Weights of a small transformer language model.
Size: 11 layers, vocabulary 7423.
Architecture: LayerNorm before each block, rotary positions, no biases in attention or MLP, untied embeddings.
Each number is 500 + 25 x the weight over its row's rms, rounded and kept within 0 to 999. Layers, rows and columns count from 0. Numbers have three digits each. The size before them is the row's rms in percent of the matrix's.

# layer 6 MLP down (transposed), 1536x384, rms 0.0465, rows 798-1003, columns 64-95
098:535507505508495526534481464475494496503496480510539500491548530476488477522535500499450450533476
088:488503510484578520478507511479512532521539498514513486506514471512449485494496500448553486500499
113:519539509548504509496482515515543515513530474519493517494514472497527523519490486525485479500488
111:503468464526481488476509519533516541526487481483464516528529507507518484526457528501465487511524
090:538481503497484462481522506517484509505535511512493478465514495473496491490536537519502520503517
120:520534532518476451454440532463519560521495519534493530516507463502604473520501503520492506496494
121:487504521518514524486547507469475463532481543524496516502504501492499505551543508546501511535528
094:477463516504522490527518491495500523561535489505502485523474496473528495517518487513472498497527
100:516525503481475490466446518510533557501535499484487516481502493504530489492524519515478454478468
123:521478499512469482526482489508499539493542490536501471501522567486511504485502490528510511534503
107:490506536497536483431507512461525512492520498549519498485493502477547470517533480509458476500486
094:510522470529512520491531482468511463557472474472456486485506506467485520523510528498468446456479
105:493548528507477504499465469479502525501484525532497510529455509523517483516455523494517526521481
106:482510517505493457488517501476533517528471468447456470526498499507526493563500498519491504484465
103:503546509444537511501485490441534501516537455519485541509531477471544499487498484511471492499459
103:518479526494516522464481491442487514486536506441472472509504504475534444486548489516495522462530
102:525483529536540524499512471452474500494507524495502508522497462469493544516513493469552460513503
114:536445495508472495490561543473519486450509500506526529480508501505513547504495504513519516527497
104:494493468494490519505462480502521498538516475511456490469526493490455540473519494490515463483488
100:511488522540571501509462536488512549483541514488500490517502501485469496531509530465491492490534
099:472483509488536508478507536492487498554518501511494531488552484512558473454515488490490496507492
060:500534485464494497484504497508494507476521536481453499507515486490486505512514494512470509477553
110:498533492487479494473500509496487530516496523471510484519521461540507441533476526461531482483526
126:539508563524490512479496473461486496453480483533523522490500520509506457510508464519538476521502
099:491500507503502508463529503475511491471499515520480496521513500468506498453497486517487445497504
101:516512515487457540488532540482463484527516451484522498491499502480540532506502491513475457493440
110:494508511509505493514489496507527466520436482534534513483522533551474486545511498490498563498479
102:482538501498545521502514508539521539483500475520502474501480501476478494498484509493501525498498
102:513517492504493480502436504489464471470489528516495482524510483488532480469528522509530433499510
093:482511517503501522525538506484492490512472490469508495525516520498521500512504567499469476524510
104:515510519515509511536469517486511501490551451501501499496498477473490533446515531502499469520495
069:517472504522525503531482495527489501463492477532502490535489517488527519480462489517524515534519
083:468468502480528493499522490502484524488517508502475522466538479546462504529481501474462503499555
083:545459501508520529534486486503493502543489507513558544505483523557444489493441520503548487512502
073:493477509464511488511487493511463485475510504492487502498495533474500503541500507488504493477534
078:503490517485515513511529490477487513504549484549510523460483501532507499481507510546490515524490
063:491525534497485534539501467466538491492494511530536511506500508499498544481524550496502481491488
101:545507500532485498455501515479515505504498535570507497528516502501493485511522475544429525519505
090:489463512557541458495479531508480516452461439531482528511510531500500486528538494527478497501489
102:477482498557517482490523513522493532537507513492486488486521486489503478510515481531455503449518
063:503529531486491530526527480497499490500482448549545473500496484499461507487512477499451497530539
106:507550461458509515473530517515472500472512490470501496497474486507537506527490497463551512462508
123:485484488486486509458465508495504514473556531514503455513486506536507536505498515486492499501525
109:477505507487539497500567518503550517507520466520510531492500515496493500445531495497464530511495
090:547452471503494494493480489470491509470508502540524479519491504524450501474520507464488514467489
109:514497514530565488481536486478451491441517506531548514529492495434496473458514538509506530553493
097:505508525497539521507499487472490476501501493543539512475488449495511510482502514470529497522523
115:496475476479486506506562498495487489502466515509521495483479506499502462545509509498528480481478
118:547492491503503541497523477515530500481529483460523487465453475477517535513473533505463519503501
092:521487489481490479506508508509488486500502458491518518501476482463492518515529537518541521492471
104:520546493456523495495537478528489534494545511555509550519544497487547519488530498535489441464452
092:496488498497483531505513469426483550484506469505541529508442464520510496498463500470472484530526
112:505501524528514537503509506472456515487490532534519493463510497488515477543510512497488502513508
074:488503455496528442490498454513514559490481512471468503502529492491505514570479522503496510476518
109:524491470495480497479468509501504486480541500466468515511516478479495490521479456508527474495519
096:509516533539477488474503498509467492458491508531490531514505436507515527518477478504510485495497
083:529504490498513483485477501482528513542525517485504488484526471488489510541551538507500550503523
087:484502466533493499513508505546489485541507525491551494455494509488462539541516539480468502513488
114:503487485512495498493493490499521475503485490511498482519536513493468496535502503511517487525484
109:548523479477519487482482492457509514519496490491479512480504510495589487540499522571480469506515
093:501453479479525494502524457536472511465481540498528505519477492517467496444499506504491500565504
099:479498493493492464467504542475499501538529503479489498528541505540530507521489495497489515472526
095:468504541496526494470501487514502489505554517504482479497571473522517509514522524512526503507503
125:507485488454515482498500540470473520494508557473515475523487508487485474485500482485466502556499
050:492517511511503517472502476462462498477508466497513539466465499537505512465506479504480496493501
107:517490510486489529481490550491512497489518481499480500493478434430531537530549488534501488507468
108:544521525508550494533516515518508497520486510525456497477487550483539514516504493497461489447492
084:501459499497501515452496508513471510496489539492543527530459520530506508487555476484547507493489
073:479505491520495476486545524516495508492526502468477558491517499521536493513525493518524509501510
062:490483504538449536521477507520509517503517490482525548480503486494457542496472522522529497483513
087:505502514501539505486454500506501517490495542505524526512508487454525529484528484510562463535478
059:523483523474522533517477474498522504488456450488511486468475515480504493490496455479481460475449
085:507500543477444516464491531489474533502514489549507469475516470497507486476480513521475524511502
094:528494525497516474473477493531508524537505498437434516479463531462498487502539476538497481507474
097:511505495507506474514508510533498525538499506487536473477503470507515486492486519490463489492519
115:523473501505486472511459487504438454545471494488447485482533529526490459529496482472569544493514
106:467460482474487526514483502511511506469522519499479475510513485511499523498482504506532470524503
086:486520527490486522483538505507482494551509515473532504502541493462518506508510536486499523501504
113:502480511495473512494470511485503540503529485541470494513511506482512473497479529551497521505487
063:508519476546473483503473503460524525479466513459536493538494477494471525496466481516483436516543
104:529489491526451448488503537456553498476481498474444524510479513505501469519484502521500481482490
105:500512511545486512496483526518509497500533471511523491516475475517479517492523470496511501528479
115:521521518535512449487468501464484504452532482529523463532520521472543528512447485504497471503484
090:485525494496513452505512494515520507560521503464495511481472465507530497524517438519506500491486
100:509536505482478473510553489523487521500525491487461488453472502476551452504506526507476488515456
103:509491573475494508501502514492447522490547499512498502490506514489537486474510449493462488535451
096:493487474508523499460535486471483483485497497527550466522509506473506491526510494480520515526544
107:559452533511493498521490484504502448443531519507493503482497524493484560502504505476505522523471
091:521488502519506469498577494561513475497463514511519522504504483492484519500469565474514477525549
120:499485512503529561502518524477483462487530489549499484515516487486498461512555548517488548509514
062:478516503483503462518480468489505471500466538525491492556504489532452463521512533502456480475526
117:507494486556516541515486471482500537512489471498496514467505489450525489493501460473481473487525
061:498498514503503532461506519520482504503480479509578476486478481484511517497465523501500516548501
098:539558479527527472503446462511460510505520493517485525490511482533496520547489469500524506420461
090:491490542524496439483507478486509496474519482488530507502510451538450514491507534545481514505518
089:551513502501544547477493540493531499534489453530528449505461475458490518491517511511516522512509
078:519481497493504521520502555483532541519485453513540515484488448475468483487508517485505480529494
107:553508484527497488426467532480508521499505475476466488496521477465539493531504473531493529507461
103:516504479495515517467476516511490485569476517448471496533494489498543532489524505522455438520529
108:532525507484522457512513501502500498507553497475473467532476499522539463449519520531492505475513
079:533485472451533505484548496524482514479487511536527472481468504504524512533453497500456500503479
067:489504493506469536461508513506540506553534498487555524514509490513486491515465469526460543514560
089:491465448494483503506460467492546503546519502453497463495489486465505484487493520496506465535493
106:515468466512428482509488485498523472491472498518472480484530542525470505533476476497536529512499
103:486531504488527449476481492495489484526509502520478491486505510515514519513494540489510529475511
108:521492498504479500490549479526485550500485521510497508494497515493508461542490509525537507491493
099:549514515495544489453502536492521497521544484467469519501478535469523484482513501538474459480493
121:510491506488475554464480483519497535514514485496462465490496552535500496468509463495529518491522
091:493489507494484506480497490491481516565513474586500494488503507510466475462511482461495509523453
114:486527478493492465519469522488462528495481474462500469526494454514487521523516498485506451524493
122:453491500523508501484496501549531567466497476511494478480479503524471507525517500465495496465474
120:487502491485472482500519492490449501508437515504484559491494509486521503562485458529540459489494
072:462487517487483485491482508500469512491463467506484471503476503525484493508464466495483533477541
087:507502493513508487523457457458552541503569507479494518498507504509487506500534537483505525502482
108:493504505515506504471482512465501496529470534509478539485486514518488477485493502509556483495492
101:477527523497494526505489465525472513460492518492468466484490486514517462486497511459530499532519
063:486495504449536507474502491465519514508523505468530518533478500488481470526508519504490510503474
111:496536533480517519480497516489469468520522469511484512540497528531535524492463480489494503471493
103:535515532458476529475484521490492463463551439501445477537485485459546523490522493538465490532516
107:501518523537530547492497486480465498530522473506504506535516540488492485499496446464507484544494
060:496543451471506503519502509503493521487504508519509458494500523522505503487482520505513544531535
090:488505453486506505480473504490458542549477500514507456481466466512497484499478501536535490518514
077:493487508493514459479478496470472551501483489543487514542512500475472494532498516495512510525476
119:500510494498486495484499469494459500452503551495483509496502525503515543536430507533472484530511
102:513508513536512508520517475511514532505489517518516556518449522494511477492482479523520524482482
085:487504526511519507507494513503456501529536503483432475469493529443535495498543487475503503483475
075:497521537540519507528543516505514534528495526503530532531509523503504515537489476467491500510502
120:506548482483515483487516522456492499471489497507523471503525483543532497502515510500532497533531
124:476512488425503547516483521494475489493536471482491470513499490521463526422482505498472521534481
111:506503487500500515496495509500500513533491465453494521502505479487537476500508482519460495507510
104:520506527514517459483494505501517496497522444521491542481506523506547514526508527526483510481500
097:515488515453501537502519485467510467505506472507537515529523449497486445552534498471521502479466
092:478460516502521494489535481502492466491522494499518507484500455480510497490543487500512463491498
090:518509480520553491523551492501528540516513524532539480536473451531535480531487509505504544519494
101:516492480518493493449478534480507544513516478503501519521477474481510488519509528529497496488473
085:511461501483469463503473489480511473521490521501518569512453506482489503466544530515503524516522
075:464499519493499501466476499501537496482454481467510530458503507492469547533492494460536503510537
080:465497483514494493498547496476489465467499537524484505458478527489489519513523506465498456513520
128:507489537509544478473561510470484504469511474498525527505489510444501513470495479485502479537523
111:488509471547512489492489523490526516502520503519496469486533519499521498519509457484481503500514
101:470523467502506499467500530495498479572478505494488546502510452500547476534485482485529504469468
098:515499522517526502507522472491484502474486546509512497512499471470510489492520480472536503537546
104:506547509515505476493530532503465521511472493483526513509517463500496483483543498516515520515491
048:498512509504513476460531515507479529510474495482507534505508520502466566537479549501482535461460
098:468486508481504500501473500450481517564508495499495508470537505475503522514445490532507469503465
101:520472492554512507515503497469535503519526473491462477452501501502490523506522462525500537510444
101:452511496497484512497533503467519521508448475564515481522525513502521465481490550512488540482514
080:481490494514502462493518505507511493494514524480477500497505504491522536494534537476501492530499
105:495509472509501498486493504529503515510504452527527523465483478475461535502496501507519499511511
082:538540529516497538505511511510476512528500457512537460459514504517487506533501513481477522488456
091:504511513481556498510491522469482537527509503541514508479473512485507516478528525529518518512481
054:530521521500525491512531506523505512474520472469521474516516483503506508523512505479507492492459
105:495510442495482481503491532491510521475511473496503482506477518512484515579482539495472449502521
100:532577498529484556481457468511502550485521468475464454492491515491489481484492532582498491539456
093:488515494507500491464519490496523537464531515491531515503500558509439523523502503473505498526501
116:516483521494493492500441493507440484492495492532472471536518521467471498518499494482508542525504
094:494507531468515515521507516525525488466456540527500509490477496489515531486503491489501476513513
089:501525516541504500520492503526495506447483506499496539495530500454470515473497507433529533536485
094:513478473496493479503498516513532503484533469488508479467515490455491529483540508482503453493482
110:481521495479535501446490530515527482528519479438473556530494472494562491489481495505483484466488
060:447476508500495493500516521498520515486473540495498531530495493491482523540506487512551524517510
099:482547522436501540471516526500496526503484459514526550474483464462503470487492502521511473514483
101:539509509495500529457509520500523529522536503478480528483462490455536479477507502496484494509455
108:513512499486507501498508508507477515534502494504526546494503484483558459513510489550468501540485
084:483456481474487562489515521480495505459450529530521487510450511489501549519514509496529521532473
099:469469509448473532507494486496524526481554442488457497509495497463512466494522483531531516563482
080:481493495501533500517519492506465505545494510512538482489514460521487484486526535521537504489502
099:572508508467490502476500501497527536527527520503494497489522481470547500530476519532491505494529
122:523478495514452501522475515499438535516472512491486484472497507486487520490508470501528487504483
102:492532531486473547503498473503462511526498501522519496518465477497506487548499538533508463561522
086:514490510464481545498504525544493519568509448480491493522482488505478488490512546519491504535477
085:517476459485528489500473502480486514556513471518562463531481515502517472510473505504472488537489
102:520472516515500480457523483429530540478502496548468491532498492514530457529480521561481509527495
089:513505512556507523507470491523499548493510505494433538485477488510465479513513468508521495453481
082:529486478539511473526540523463471523488501450529507516509514522514468503531522528486535467483528
096:501491553502509490456514476494509513477537498532540514527513484463510489501487502458554501551491
093:522528513528523478509491489479505534566494496523492508470485458487526484495487513521476475523508
112:480460501482512500480526480468502536484562470501482465540489482493497504526498503527473467499549
098:513513531549493497461509484476508528458498508549519490488516465429497501518479492526489468558527
089:481471533544489483516494487525546492482490500496506473493492458527528465518467538494493488533495
118:508508482518446488474500493497483493473514476514457514504479488473524501512487494531479499587455
100:546489526487486510480466533422492548521525517522446536502485506474568470504484491538450476476515
077:475532482547545517495523495513511520527541473517490537498484534490493557492523524507502510507475
101:513508464524477475518486497521509484507509518505521474508502481502481490519510449478533483445520
113:485494500529507459527447475484494531479501537485526538529496528535493504528464536519517488468522
117:493529495530486525501474522505500532503501489484495509493506506471544481477494497500462504535524
111:508489495518501489517485511485512490477513448470465479497490511447527558519501501508488482484497
104:524490492537491499474510527488474537526519515521437531482480517493552497493499502500472475490488
051:481465474515472503487493477447441496482502460541529489479502448539503477450486490513492484518513
093:519459534494518512522498519503508506526456521508523517456501525463510508507514513494447451513491
076:481491477502525512474438476487484489514542532497460488490495528516453463563463480514474552502520
115:513487516478473486513470539465497476485477466521526533500508467517479447528510491491490569533504
105:506497492482508489490469479477474560513513453485489465478524467450506503513494482506445480475545
083:476492488534487499469501524498508498511494510503476488508505486529483499524506484501503551473512
098:476487516507490481527508513530492482476515521483445507495522508470455498517500520468495513485503
122:505504499527465512533509529522455515465498558535488496483435490507482525494520527527491504441483
105:490478484466506503511495489480482515501498491513468492531505497425485452484505463464565466537509
113:521537515496470430491482481526507473486481481492524483502498504524474512516488526521515465500484
101:504485489525524495488496513492493488469483514537529484496482490493527515476517471466561493525463
113:493499523500520507514511486531496489472531463483508505508479431446525505459507487521478512518517
103:514526540482512492492493513540488526514500500524481489511475463493504450458520474506478488477502
074:484493536477498520497510503464490497508471500471579490511523467511502516522509501483485467489461
086:482498485467532496520505498555512513514507521524492502498503500512503507518514505527466500514511
093:506491519566501448511493521535480498533476536498532496516500483478499513529475525491531499505530
108:472498490532529513513501527517487468501477507560503517505491504478518497479490503503561533491511
117:506460509494503447489507530487518492484552461532534552489471544489544500505504477500520493539495
# layer 6 MLP up, 1536x384, rms 0.0591, rows 799-1003, columns 64-95
100:499502452474470465527519494528520456494478462526517508532475509522539522472481507525468454503530
116:495444464479472467497495505467506530490464511493475461481528518499484493494532500514515534493469
095:520509505493533464528482491510545508535511484476471476510481496467504528491475492525527519515535
098:471516471514509494509484474495488496523479469454495536504524464481501533504460491514512509517518
098:459514509496497451520481494501500509537488519532506497545470451509498488470478515507488503466510
119:501506475480487492503436476536513482484509435471509477511470487474487530503496503473499480470506
091:509500469476496479500472514520533497549496502450482526472524527518520503481478515508546531495537
090:503481461524512531500464529522473482467516510487525511523498511512516514478509530527500529516504
115:478510491480502493555494504505516517513506494522510499508515437520512484433502473564499489471563
090:511459429530471491497492507485496511493480549478500453489487486517447526529516491499494544500501
108:501529500497504484548466561521497486480474503530518503522468517486517470483470492561518501498487
111:518496439490522501489499470525525490536494488529492488476510471493463483494491506508484477486507
090:468502459504520522515453505492454475506506512496534522496505516501534521490512499487505519516551
103:472525504519477446503518503521492457482513486475481531469475538540451511503479563517470505504505
093:533489448513487536533511495497507444505517532472523456461531491499473507522533499514529547474532
099:459509488465516492496472530535531500505525489522499495538516549516485492488506530492483526515502
119:523506504505496499513475506490500493511457472433476450503491501482506483499510501518453498451517
103:488509486511530488513488538501489489498492505479494484495541521505495502462459478551498536496524
110:455510474483457489544501507536488496502469505522496470498529513502493536476522473521527497509488
090:486519449485475460551468514518508501545498503469467505533504544483515523495483526531509505469525
070:511449503485514470530514479493509487537468461516532521480491532495513497522502472488555495541467
107:508484493506470506545508464504506471482472488485520481505479512484490514524513521517501526524499
107:481524482520479471539490485519472496469496532524514492492472521520499515496513573501463486508496
092:485494450503519497532518484502550482517497459476476453498536502510494522503506466531527548476497
092:449504460510509476538492475497536477464499481550527499494456460516531496507528538526530479500528
109:503485480483469555501509533504502540456505505499466440493506461496541508507482479516521493484534
106:498490485484470499491488491485560492505522496516516545500501452499553514519481503533508495526472
106:484520501527520499518501512497509499507469445490513473501514460480477490559498493463504534521508
106:494509490463465506466488495531555508505543485524510528474510515491500513495501510517495468513459
102:447508491506502454505495511511495482505502490508489526474542495497515474492524525503496529498497
085:499525498449470492469531507491551504538517505483453523496518473509465499491520516512483525486497
091:522509503547489475473453493482489503552480490489489498519492513453546489504503521542507526527484
102:440535518512475463496514478538522526477513514463475455483486478477559495516524488507488507505500
085:466529471510479537500496508469521531510485543476501496496488489510498498493512485496496531505478
090:475515528492456470462495534519527509535429503459475516496493521471487487540499502467480451475518
072:516481470504508462437480497521453517550497488454436498529478519520501464546465462493484500515482
097:509436422494492478480519480471536500473509522501535494524515485491515504527517502504522523478452
095:522540463466457498547497514516497476530506524467525488496509489528478502473444489476481520512501
096:483483488483510483492496513474506481506491514478539487506485493539482488497499532540469497503501
076:476453493520511486477453497480479508505524528469469556482492536513520506500513525492540504486460
109:483509485515514496544480456529519493523460506479480496488551492487481509470474520481505487512500
103:455499507496474497578508507548489461507470484487512497485487474541457509538489508509444478485473
116:542468492496462481482465530482499456480496543482492504478455491504492535519464505502513496496505
096:456526477500450487536490510533533449515510482509503507500497474480509515473520482558501531511516
100:500487466488426521509453478469528512515491471473445510524499475496541491518488465481488517468513
095:503496496518499451519495494552523531503548478506439473484478563514461493451513539513470531493472
120:517496476488494526524477449565530535543538526473462478507499502516479502477528508481513511482471
102:476507529536502492504488476525503499516523469497504490509521489494493494489503497514473527443523
108:464500506476485476477441448493515539476515493477459483531517513530512488480452491507490463540534
098:482500460503515509508482503530530464535510456452522478473497518482512484456523538469517533512567
101:483479478492500488477482470498537502542524519547432470460537493551504473515533518515498523487472
109:482524495457495510508512515469563515500497446497494472560531491513509506486485530506488484516492
089:536511513504447502537461513472517449505534489501548521512462469492476509458509462498499480501468
100:550487475536466488509466517523523498497487506496506504464489517527524552506493500490530515508472
100:531484482486492515513437491520501474506497517485501476447487523516496500497507510494518523520532
102:500500507490494473504519505515494501468492479484486464472487515533507498483465494499482510488481
103:511519501460491499491494554455558510469499456507446517529507472496505482448457463564494494470457
136:474478502531497472550492506543538486503519509536490501519501485510488551460489491509495520506507
092:488515479484461484520502485512479476500518470482463489527488466516479528521481497469525493495486
104:535501530547466474489447524477490492515493485454461482508529503480548515508530518537529496524530
090:464546521486520482527474492513466508500489520506477458521492494484490492510498497509502510513530
101:526511435464431476505495499489501487497473503471496503474450530506457496507469535521491484482497
121:490435483540477531504505492535499504515479482493485521500503520501485494485481517489542527495518
055:502488513469472484517507515544522515527483532500486467537512496462485480538490557489500480529519
101:529450477520481518530516469491525483467510539472515490522498503540534536475495543552534528492509
098:472511514477491495478473522553473475527474532521493446524496519542460497483484496500511496509534
102:495553461514513481554524470516512496512540513499499483504516457494520538526459510516492489500482
092:513463478516511538529435469481510500518506524551498470515495528476509517523469483511502503513491
073:495537484448530469449508514469476507495480516485465452506488513499535474513510525487486494517489
100:439494495497491501479554494496518520495504499515492503529463555517534520497440519472475512503506
074:465526464504488482488503513472473523527529547511495533507493492484504490532467540507530526508541
097:477515465480529478551498469502530462537486484441512536532488515477535540531525538505539488517517
107:479487463520483512513517489489492507473482511531530487495520518501493530516477519463507539505573
107:468472481518469509467478516468525480454505474463510528526452508471497483462540508472539507545511
103:539514429519527539465502505488543502490522473421504484518498493481494515535491494465500493478534
103:522520508512551484516510496537491495555500489496516512448512532557490520510499528507447514458480
095:475490459510545481551488489524529500452499459502467493480479521467495447467493508541561539512544
097:493511502514533513508467522501468492490497466496485501526522481497514512471489477494522554470551
075:489494501464519536488547495530496533523542497497477507469487564500535484496534538522531555460462
092:489440484483485464526478469504497464532511466478467527497507499462509535507494536509530512511536
109:485477460501494541507474528481494470491512532463502508472519481528523506519517484477514506503508
112:454489487469493510513463480535486525494495512480505513492496489526522469485501478496502479462492
089:517500505446504514517533485510526493487459495491474467486507511539506525490473528510512520522490
090:496467498464464478500515476513571473510498515460496493471500511531501512508470498536523510531531
104:525501436534490476493506490524512488492454483475503481515485516480486510544513519491542512495550
103:508513473540441475558492492508492495504485521464489485467480540530486560488505497485482480467465
114:490546508481460498504468469476514509496503489517469475524504517504503478484527512523499502504490
104:500514465457487520543474490451493485506502500503521482483481478515476512496532480517490524462474
114:475519515523491494489487531530487528483508495503519515504526487529504521515481486462497464532488
071:527497507497494515466527530513492528504542448497513496471489506466558524471488453504531507527496
107:487478517484471480497478502490487515471517489496478514525497521483452503514498512563479538498472
070:473487491517496467521479493455525516505508506479412556510522537514489474493530502497497499454499
106:513514466462452522523514529538508504495478533472531513526495487473482516493507482488508525526479
100:525463488463480535500504544504503507521506521517506515518498529495536491498516498511499529493452
104:472494503524441479507485471510523510489506585480464522485479504514488535480461524524518467505495
096:492488497506482496521487459513487510475497534462454503457511538547483506522504513496519520478488
097:467501538507509505562514543560504474502511486532502492515479495517491533480498539500520488486546
112:494526504478505452477471527508496503586491527511485492501499454521507454470433493508481566517554
092:452526458517479495493467493540501495492481481508513531516506461497510533525529523464529485496520
093:478511525532448458499455490484489487503502463436466530498498535508463487496525490489536494494505
080:501533497484528475511461493502475528456463502503473489497477527495531490499508539465560478508440
101:485502530492493459513496517492499495445466503514539509499503551569510518525523537527469536508520
111:456494515515512505486519508501483488515475511474492546531496495455511532492517511542470462524440
111:485454479481484535541507485489492513517516459476507484546512529463504522499500486511514518473502
117:535511455500451487519483499506501432558480501497500485489473506519472526489524476473523509475506
089:476479444520477479522472505517522491487478493501522500514489460529521543520464471506522568499519
123:493441485478480454518493501507578507494519521478501507480530553477488523520524530533451493479474
098:489497487507522464492451515514532491444500526404496530499498510507546512533486544547512485502524
116:479503486502494519511510497544492489521504512527463538482531550484489518453519545510491532520532
122:485471480505485445508439501480485488491491535462491528530504518502514539521463530505508500534552
130:534485490509424486478528483520489490502538497545449449473518490495472468481503494512466496439509
082:538507489500508510501503496527540509516520553501500526443503482498503496523526549502496497542471
097:520491501468492491463520519527456479483432484475522524483489513489501473499462479536494460513503
099:510513490478469499528467508571509484515495475505479480469481469489490488509503507523486495477494
100:484491455490487511515505517481499460503525469521510533524485506457488511501498485558517499512510
076:506479475513458485491483528518466485490474503515468497483488527538497524504486495484477487509535
109:532489474519505474487460532527482509512504495494471512491510519445451494507499562497522510509539
093:415470467492509490506480513531509530469497496493496498506498502535527514501451518488521520548503
110:496441469476516445492492543472502542477458553482487462465486481519495508490501509512502576476524
071:515467500505504481483457497490486476523482499486485564491494485490503501497500506504498485502444
098:489534520488502508493518511464520474518486526498508529505530526495476522503525506477473518500483
085:508470474484484488539507495509514454499489524439510490471464489513514504477496480532497477475511
117:501480455524509502564478497489523494548499490500485490489546527523477512502548534522536511449467
104:445511493492490497511482519558479482545511511503491493489503515483455520484534508449462539461506
097:482561467472503551516491454524528484493501522516579524506475459483519529493485507528524485505532
084:475490479467485463473494478528513481460528483484473484469486455503483501464510542518473495524495
100:474503503499477529510503488552495497498476504522513496481484469512476498516495491476526487477529
119:512473486543483471494506487516538506493478484492498525507528506492552466554554513462516488491501
092:476465523492483522516516503535525479516465543560517483508488504493484517530537484502510490506512
096:532515475467474482503506479529498494478508528463492484516494498518496535467506548486512503498531
099:479528487499458483497499447529500513533518483505456525538460511539493516475485511552514482512497
099:509485454491476453515464489486520510502473526488473502473513551520502512510475549530516555483489
099:463445492479455497466425514534460459474489492530486512478503539474461488488520494464507496513548
095:499485491517493495506555487488518473513484484570481482511501462517464503502465496476513462496516
097:503529511508519543508544561521521526478529499485501460490500522504524527533443485469496493510470
087:526502489480484510528471508510480513501517521536483498521485525503508482523498535510498493500441
094:523492496495503501487475489522514535535492489453522510517560458521508494505498496527481520479455
107:457495479490467515518469482500491507562500547530496490429524494563523499517486499513510544445495
109:503471488502473513497496504531502496512513466522478523513473463486471524475519536485528467467496
108:508528521490473465506492520530514505428511470434484472496468556515503532507471547511489497515477
100:481473465523495541510477546487505475526468515463481502492552500500471502517499519515502502512464
106:532485485502495473546504529487556499467532505512523484525454471497467503479487494472508482522500
056:519489495491466492528485500498512501508509475514483466508489456484521424485488468507508476554542
086:471466496508539509517453522533487490506487510505491489538529497477539520478483508513496505482544
109:441535502480450490520479498526498499482505490519522539535521472473484503489497514483504493496527
107:505477534480492505493448511519517495449480517482526497450519505500507545521518496532505476499500
094:502494522495516522504470510538466514491482484530485489463512483505477476493506456523495496468499
105:482530529505510524486536503474483502498537485494463488494523505517505499467474513489498482495461
097:485441477457481446490473497467513513476484551479444537541486508492520498514481520528502489528546
092:491483490500476454493520480506542477508505474459465519499474526486487479509515536483460512482514
061:474491525476473485506469489480481504519460537516483520491492510505509506488482493492517497493524
112:498450525524497499535540489517462473530462567480510511489518452488512502479476467484522489515479
091:449496483507529477526523507473503490505496493553532491517500423498495506522498491496497504490514
106:521491491480496497511521480544503464562457480549481495496529469513540507463511482559520499454509
110:496513463530481460476493530510500506489493478463475497478521492504470480530505491501504477479481
098:458461495531497496501486494436465534553504480499487472472532499498503492531466511536447481510486
100:480465468480529496467524524494549503515531492476482482523479489488527534454495542526473498484537
112:508513485524464479522463519513488522504474479499473510549486448523510487500465518488493501502508
091:494501453492441514487480520482509482509514484487497488483510479534450528478486477544464581484533
070:536543482492511520486486485485497488525521473511481472465493511506520504467503529514465505520499
096:465473508450548512534486533477497480533496574486495463511532542487506489503493488501479502533482
096:504491473480488489485484505554476464536463488490512484488489527547476533517504489470513543506529
093:455486495487527493535474519494492495533529524506496477512530484488494496458481471490490542504545
098:513513480485503441515501515482497486560520479484476503538505490464482481507515497503512496524509
096:475457508528520480541483535523500523520487515515496477471534542473503542478479540481467480512510
092:503521499498472509493464517478502492487489520452483505511448523453525522500482481467501503505482
090:530482494512484469489517514518521512497531553527516488518493459540503538461463470519505529509507
111:499502502502490517501476543487542498510518477520494508552520499497454483484525540488471510483519
111:465485462520469505494465522496526468524528513443459480514532523492462500508500493552515519464486
106:487461480530498502529490484465541486491469511498511494480517471463493502504472465507494493521527
099:507542521489431466502492497490538486452500494484440533515524499495501513488510510490503497490490
095:492441479476505517517495491497478477477531490501477493512514501484519543521488510512552495543478
099:466526491456509476503485524499517434517497472479556467503498504501536502495476536489516511529531
097:476483494458507513469481486493508494529510520485499509500466472499510515517491493528482505536501
095:510497482500478481578484539487459529536487511487509516521512540524484526505494521523499545499491
095:430503503475518471496515511520534516565510469528458493552504518505459465512492528451544474465553
104:479517483479498499527416522529476478513494512457508516535499496456512503486480537470520528506510
099:492466512491454515532468496522480492484508546446514482460488504528497514522503496508510544476484
111:494529492477493546523504519468490518528484495467534488468512502454497546508467533512475505515488
105:507520480501475457528533490521479491524542523462461491492502477531447511453478497478528503473541
092:447507473492521520486452537525490508522477519489523512507506476527557520474465480498501519523494
090:502469465443495474497482503485504471478477520471465485512490483535483442502466464476474491497528
108:461518548471479543481478503496528494550504523482513523522503479478525528499464485543444513541469
117:493496456474511499530487528514533527490543443507471461521489483483497522445539500520515483529487
097:480468515472504500497490523491509511491499546493521456494489482509488505492521478493507508523477
104:499509508504478462533511522533470520467519533487516506494481495515506524477502551495494487515488
091:499509439502494508497452488525498480538484539456505491494503504534502508506540527492499551525553
060:516541492493506500503497539540517506520500551441460482513480553474512527555533517483474517500472
104:487521480467474541475508497484531499473516497484497505558515472504516462489520509478459488497471
094:484534528529469483494552533533502524472475509513471499511515462474493487459481512479533490519507
115:471477465481511497481515472511504482549484489495482532525506477452522540506491515501500458506538
103:497508503489492499515460506558522471433514553497524506504488512510555507496510495553531508495480
097:534523524467524521521498474504501519459524468502510531488515511453546516491511516501474483511486
111:510486468464537487479528477521494476513500498448520515533475497501493551489485512539533515510526
113:506508446505477532508471478520536539552498502470499486502537536505510481475510490489512489474527
109:485518479512468511501533499519518470467503539513508527451466497524520585499496514522496524494506
116:541499472516516567532509522516517511506521512549487456474504509481505553531525487534520494506492
103:484536479530496457585505436535547479558520516499482487536493478501459488502471492524481516451495
114:473463487487499462529458478460518534494469547512506504496526491524488495499478537527501515497494
089:469513541510495500555515501524527486514498498538544538555493486520507495480480489488470477493529
090:511501481503496513494488467503513469525517510520449534557492530468470495480521485518520523546494
098:532513462537477492504527532470490510469489502438512488459466525512501541474473469500533491474499
093:498490471443507519490480494492527522489574471484420475523464487469499490491496499516422460501462
098:532490495492495532487522497502498517510513541446496498500546433495548492471522492533484472462518
114:509506487497505538501509484498511505506489491476494474494520463482471525481505530536432522502468